Weights of a small transformer language model: vocabulary 1024.
Each number is 128 + 24 x the weight over the matrix's rms, rounded and kept within 0 to 255. Layers, rows and columns count from 0.

# layer 2 MLP down (transposed), 384x96, rms 0.0829, rows 66-96, columns 0-31
[[139 136 121 116 114 123 146 120 114 130 114 105 141 139 195  94 131 166 133  99 133 186 161 129  63 161 136  97 136 152 129 154]
 [ 85 116  93 124 106 111 118  99 129 158 135 116 134  93 113 104 131 112 143 197 107 153 130 138 102 124 127 138 138 141 168 116]
 [121 114 121 119 139 129 132 169  93 169  92 132 149 127 132 105 148 154 149 133 141 177 126 108 129 169  91 120 116 151  95 110]
 [ 87  94 128 104 104 116 166  96 131 142  92 177 109 153 123 115 124 161 128  89 119  88 156 112 116 135 102  94 158 134 131 144]
 [ 90 133 127 132 119 132 149 124 141 111 162 200 112 140 108 106 162 124 135 146 148 111 109 145  91 119 136  88 167  99 169 148]
 [129 183  93 160 125 171 132 145 120  80  85 134 143 154 127 118 128 134 157 131 136 134 148 126  77 112 160 134 104 117 108  67]
 [113  64 140 110 145 106 146 147 170  92 154 126 112 100 103 121 115 104 116 113 110  93  82 134 170 182 147 119 179  78 141 104]
 [ 93 135 117 125 138 157 138 123 127 101 143 128  91 134 110 105 130 146 111 134 110 134 156 129 126 145 110 125 120 134 145 150]
 [ 91 149 134 125 113 138 130  93  95 134 158 127 139 116 159 115 132 115 130 200 183 132 143 124 151  99 117 126 149 146 100 151]
 [134 131 120 107 142  97 118 120 134 143 146 152 159 192 135 125 139 119 157 154 130  78 158 110 136 138  99 136 161 166 134 168]
 [132 114 112 130 117 128 112 147 129 151 124 146 125 156 132 106 136  96 166 157 160  83  81 125 146 173 183 139 173 131 181 127]
 [139 123 131 133 129 130 131 144 151 163 127 154 124 144 104 114 132 139 165 145 136 135  91 137 152 133 144 131  83 132 144 148]
 [147  95 121 140  96 104 168 111 201 122 143 148 139  98 104 149 123 125  98 118 148 161 130 106 133 130 121  63 116 106 133 114]
 [126 160 128 178 144 102 144 134 124 165 140 149  99  92  94  88  74 153 170  96 105  93 160 147 126 125 134 174 139 148 158 135]
 [168 142 130  95 146 131 122 161 131 112 142 111 156 122 163 130 138 139 135 140 172 122  87 115 142 151 112  63 146 160 132 100]
 [139 152 155 120 156 129  76 141 151 124 127 164 146 121 163 142 140 134  86  94 113 142 126 130 103 144 141 100 121 135 129 113]
 [171 132 158 104 146 150  97 140 144 176 148 160 157  88 168 141 121 105 158 116 121 163 122  88 115 150 121 117 125 136 114 119]
 [150 113 110 142 144 113 133 109 111 102 128 124 141 115  88 126 129 164 157  86 165 100 123 120 171 118 122 106 134  69 132 111]
 [116  99 109  86 136 112  52 164 135 190  92 120 117 113 140  56 130 136 137 141 120 188 113 153 115 124 160 126 127 148 127 115]
 [146 176 117 140 137 104 109 109 174 108 117 143 136  86 106 122 137 107 171 149  86 123 132 129 141 102 123 113 126  92 130 160]
 [152 147 132 131 110  83 156 126 149 190 121 148 119 152 132 167 119 139 166 116 155 169 171 125  78 151 147 117 118 115  89 141]
 [122 167 141 138  96  86 138  81 131  99 131 168 112 183 139 109 124 130  90 135 161 154 121  88 119 119 143 119 159 153 152  84]
 [128 120  97 132 117 151 158 156  79 116  99 115 113  88  97 109 101 138 149 101 133 141 135 168 145 112 119 102 160 134 141 172]
 [110 100 117 124 156 115 137  92 167 157  81 125 128 109 147 142 147 127  75 119 135 125 136 105 135 100 132 129 165 110 130 122]
 [156 136 111 103 166  97 128 110 156  95 136 157 151 111 172  87 127 155 107 117 124 149 123 149 117  88 123 139 113 129 140 129]
 [150 127 125 160 121 171 107 146 108 104 147 146 127 120 137 139 129 153 118 126 111 114  84 114  94 127 130 110 118 159 103 159]
 [125 132 116 173 139 109 118 131 133 127 123 145 125 115 124 132 110  91  93 105 130 161 152 109 112 106 128 114 167  90 130 136]
 [103 186 119 161  86 137 136 131  99 118  89 133 115 120 109 120 143 105 102 101 142 124  97  81 145  96 131 105  89 151 145 107]
 [136 116 128  99 110 151 137 131 121 147 125 123  96 149 159 152 177 160 152 133 101 139 148 118 156 159 155 134 110 112  99 130]
 [151 167  98 157 171 186 119 140 142 136 106 116 145  70 127 122 149 147 141 167 161 127 143 121 111 117 145 104 110 149 139 142]
 [ 94 173 159 198 181 143 125 186 133 129 105 137 122 119 166 157 117 164  95  98 105 130 138  92 132  95 135 114 138 130  94 115]]
# layer 2 MLP gate, 384x96, rms 0.0829, rows 67-97, columns 0-31
[[125  94  90 106 108 135  80 153 173 158 168 133 139 105  91 138 127 132 107 143 174 131 126 170  79 119 107 133 140 149 109 128]
 [113 114  87 115 141 154 112 136 155  95 114 114 122 120 128 123 176 152 159 133 140 165  95 133 131 126 123 143  81 128 161  97]
 [112 115 159 103  96 144 148 144 115 132  94 107 133 136 110 102 123 140 111 116 131 164 145 140 136 116 113 162 121 125 153  99]
 [ 85 102 158 120 144 131 144 109 135 142 124 144 128 113 159 105 145 152 143 189 129 105 129 131 160 114 190 125  91  81 127 180]
 [123 138 151 124 131 136 122 135  96 121 100 124 131 196 146 122 116 136 101 109 151 162 140 115 120  98 168 120  91 139 160 133]
 [125 133 127 127 172  80  96 143 139 128 130 153 119 140 113 121 109  81  80 127 127 104 146 100 129 139  90  86  76 142 123  81]
 [120  80 123 138 156 118 147 125 120  98 125 131 141 111 158 127 169 128 160 113 157  97 154 143 119 148 152 165 135 113 109 157]
 [134 141 162 120 139 150 140 146 108  86 147 149 100 154 174 116 149 118 114 107 127 122 156 171 184 131 106 155 104 127 132  89]
 [116 142 161 136 134 101 107 116 122  76 143 122 133 112  84 153  98 140  96 152 115 141 114 175  84 115 129 112 109 122 109  96]
 [ 98 133 130 160 176 111 122 112 116 109 154 117 176 142 151 126 174 117 135 125 110 144 155 167 136 100 158 162 109 139  98 136]
 [ 92 165 151 140 153 133  94 146 125 149 106 131  91 155 134 142 149 119 111 121  97 122 108 117 131 139 186 116 180 122 138 105]
 [121 128 110  77 104 145 116 164 114 112 162 136 131 120 148 101 121 174 165 118 134  72 156 128 105 164 100 183 149 105 153 137]
 [124  96 139  97 113 127  98 108 157 116 125 136 111 195 153 124 123 119 165 110 129 146 121 129 112 150 125 123 149 101 181 100]
 [ 93 106 107 133 110 146 121 114 125 135 155 182 105  92 111 120 148 160 121 113  58 167 170 143 140  81 116 110 121 136 147 134]
 [117 145 110 112 102  98 193 118 139 123 137 145 119 121 103 120 109 130  99 165 116 162 131 143 127 140 132 158 160 104  97 132]
 [122 161 113 104  97 107  96 102 137 123 157 113 105 144 117 155 140 151 129 161 127  93  96 127 152  94 111 146 131 124  82  96]
 [139 152 139 106 127 124 104 130 132 160 136 142 107 149 186 167 121 108 117 133 131 143 121 142 112 147 123 165 168  88 104 118]
 [118 164  97 135 151 140 144  65  94 130  84 123 141 133 139 109  91  97 137 156 131 133 108 119 128 150  96 117 110 108 115 129]
 [154  94 142 143 139 180 127 155 112  95 149 127 135  98 120 112 113 133 164 147 133 135 115 135 169 183 133 150 128 176 138 117]
 [122 104 125 149  95 133 157 132 167 115 131 140  98 160 147 141 146 135 147  78 179 161 128 114 137 124 108  97 162 115 120 141]
 [106 188 135 141 115 116 153 137 124  66 131 137 144 201 142 106 164 143 120 131  94 137 120  94 111 159 135 119 130  85 158  99]
 [116 132 150 115 157 121 140 107 105 102 127  99 126 124  96 101 113 139 141 176 147 162 124 179 169 119 122  97  94 143 118 106]
 [125 110 105  95 108 114 134 121 131 120 131 126 178 128 152 106 146 167 119 124 119 154 122 152 121 104 117 106 115 106 141 137]
 [106 117  63 171 140 144  89 120 113 134 154 147 124  81 130 124  96 112 114 160 103 109 100 123 160 165 112 123 132 183 115 137]
 [118 126 164 115 108 118 143 122  94 118 128  76  88 146 100 164 139 156 125 123 127 112 124 102 126 176 125 117 130 129 149 105]
 [139 129 134 126 129 135 126 121 139  95 134 141 115 121 151 154 158 110 103 115 171 133 155 132 149  84 138 117 158  91  93  85]
 [149  93 117 116 219 118 101 149 135 133  91 130 157 156 120 119 116 121 158 150 108 151 174 182 110 175 168 105 170 133 169 176]
 [108 113 114 150 128 107 109  93 124 134 128 103 179 130 143 136 101 173 124 146 142 139 157 108 102 101 148 139 137 169 156 112]
 [ 72 104  99  97  92 138 157 155 150 119 161 148 110 133  95 131 110 152 121  99 137  85 128  97 141 132 172  74 155 152 100 111]
 [145 104 139 107 128 157 118 140 114 143 115  96 130 148 154 128 160 166  75  82 171 113 105 110 146 148 123 119 173 121 114 117]
 [160 121 148 156 150 126 123 136 122 134 162  99 122 137 120 119 144  78 136 100 135 128 174 134 133  71 169 120 156 112 148 159]]
# layer 2 MLP up, 384x96, rms 0.0829, rows 67-97, columns 0-31
[[130 128 131 100 120 116 187 121 110 110 123 107 115 146 124 110 120 156 165 135 131  96 116 138 180 115 163  78 139 120 130 136]
 [105 115 146 120 157 156 144  94 118 136 113 167  92 141 119 123 125 112 139 124 127 128 161  91 120 125 142 118  72  59 129 108]
 [147 117 155  98 174 101 123  87 149 112 152 154 103 135 106  67 113 144 171 163 136 139 126 162 144 144 148  99  75 136 148 100]
 [175 130  86 157 148 111  80 129 115  99 160 106 113 122 104 143 120 121 129 139 146 174 135 117 129 123 107 141 149 155  88 105]
 [145 115 103 144 133 140 134 145 160 122 158 160 107  89 132 166 141  89 111 105 129 133 142 144 115 166 120 147 124 128 135 150]
 [119 171 144 124 117 171 107  94 131  48 101 165 122 154 155  95 124 126 145 102 135 102 137 150  90  70 119 126 113 149 140 132]
 [121 144 153 143 127 130 140  86 119 154 141 149 138 140 135  96 142 111 132 100 123 153 196 179 175 159 154 115 147 106 172 138]
 [176 137 126 151  91  60 115 130 140 126 182 144 103 131 121 122 143 140 125  92 143 154 126 119 121 162  85 123 148 130 104 121]
 [ 90 146 155 164 117 139 138 148 120 144 127 141  82 126 121 104 158 170  78 139 139 135 108 171 123 147 105  98 112 147 115 134]
 [166  97 123  89 118 131 163 166 170 105 142  89 152  84 106 130  75 166  86 111 123 159 103 117 126 147 120 106 107 136 156 107]
 [127 128 150 110 123 188 140 118 122 154 149 175 137 122 148 172 141  94 116 135 112 144  97 128 130 149 136  78 117 152 164 127]
 [142 151 115 150 121  96 153 143 105 102  89 122 153 113 112 124 129 160 123 138 135  82 174 149 120 141 121 180 102 182  81 116]
 [123  96 143 120 156 141 128 148 100  84 141 130 115 193 128 101 145 129 145 158 168 158 137  95 152 118  74 128 137 128 108  95]
 [111  89 126 101 170 125 140 108 111 141  89 156 142 125 106 154 126 148 144 161 131 135 173 132 133 118 104 156 107 109 103 192]
 [160 126 144 140 138 141 154 127 121 124 133 150 106 144 131 142 105 118 117 148 101 144 138  95 117 138 102 119 151 108 127 143]
 [100 143 127 147 117 114 142 146 125 129 154 148 105 177 157 146 116 113 117 118 154 123 131 111 111  96 148 144 138 123 162 147]
 [ 73 141 125 139 110 165 101  93 156 138 162 132 105 154 168 145 111 141 112 107  98 138  92 128 131 116 143 136 146 143 138 156]
 [114 152 141 174 116 175 139 116 129 132 127 119 148 137 125 172 157 139 133 108 127 102 163 114 168 127  96 117 100 125 126 140]
 [ 92 112 148 132 159 113 103 110 110  99  81 109 147 160 107 169 104 156 147 137 149 154 136 138 108 125 170 112 120 139  96  95]
 [116 120 143 118 151 127 130 111  95  92 115 138 110 130 139  95 166 115 108 132 124 116 140 124 170 107 106 138 100 136 140 128]
 [145 118 105 165 179 119  94 151 183 153 117 154 142  93 143 140 134 114 102  88 122 137 127 118 125 154 132 148 129 109 137 196]
 [109 119 128 135 136 119 122  78 156 113 131 114 157 158 133 152 118 149 103 134 139 123 153 112 122 132 127 113 165  64 170 111]
 [142 160 104 137 153 119 157 104 105 121 143 116 123 139 129 120 161  71  94 154 153 115 107 141 125 134 157 122 116 131 171  93]
 [122 126 139 178 122 151 124 129 113 148 107 122 159 146 154 132 107  74 152  90 139 153 161 111 114 178 153 116 125 108 161 136]
 [130 139 156 115 135 151 175  79  79  97  74 126 101 137 137 149 161 128 120 171 159 112 133 157 160 130 101 128 154 112 157 136]
 [122 100 153 140 106 137 121 129 105 121 112 135 141 151 156 122  84 123 135 146 132 105 121 140 140  91 155 133 118 133 144 137]
 [159 115 168 126 137 131 125 122  81 141 123  99 140 109 126 151 138 159 145 109 121 135 134 150 157 130 114 132  77 172 156 154]
 [107 106 134 141 118 137 119 132 122 136  88 125 149 160 139 126  90 145  95 102 170  75 129 123  95 141 142 134 124 147 127 131]
 [131 109 167 101 133 116 138  87 145 154 165 165  99 136 105 151 137  90 158 136 157 128 145 151 144 105 156 141 157  81 118  91]
 [141 119 113  89 105 150 145 112 121  94 123 152 138 143 101 148 134 122 129 131 136 102 134  88  93 154 115 150 105  90  93 113]
 [144 115 125  96 116 145 123 138 134 110 127 132 114  87 138 148 122 169 119  89 119  97 111 149 109 148 101 116 157 157 111 173]]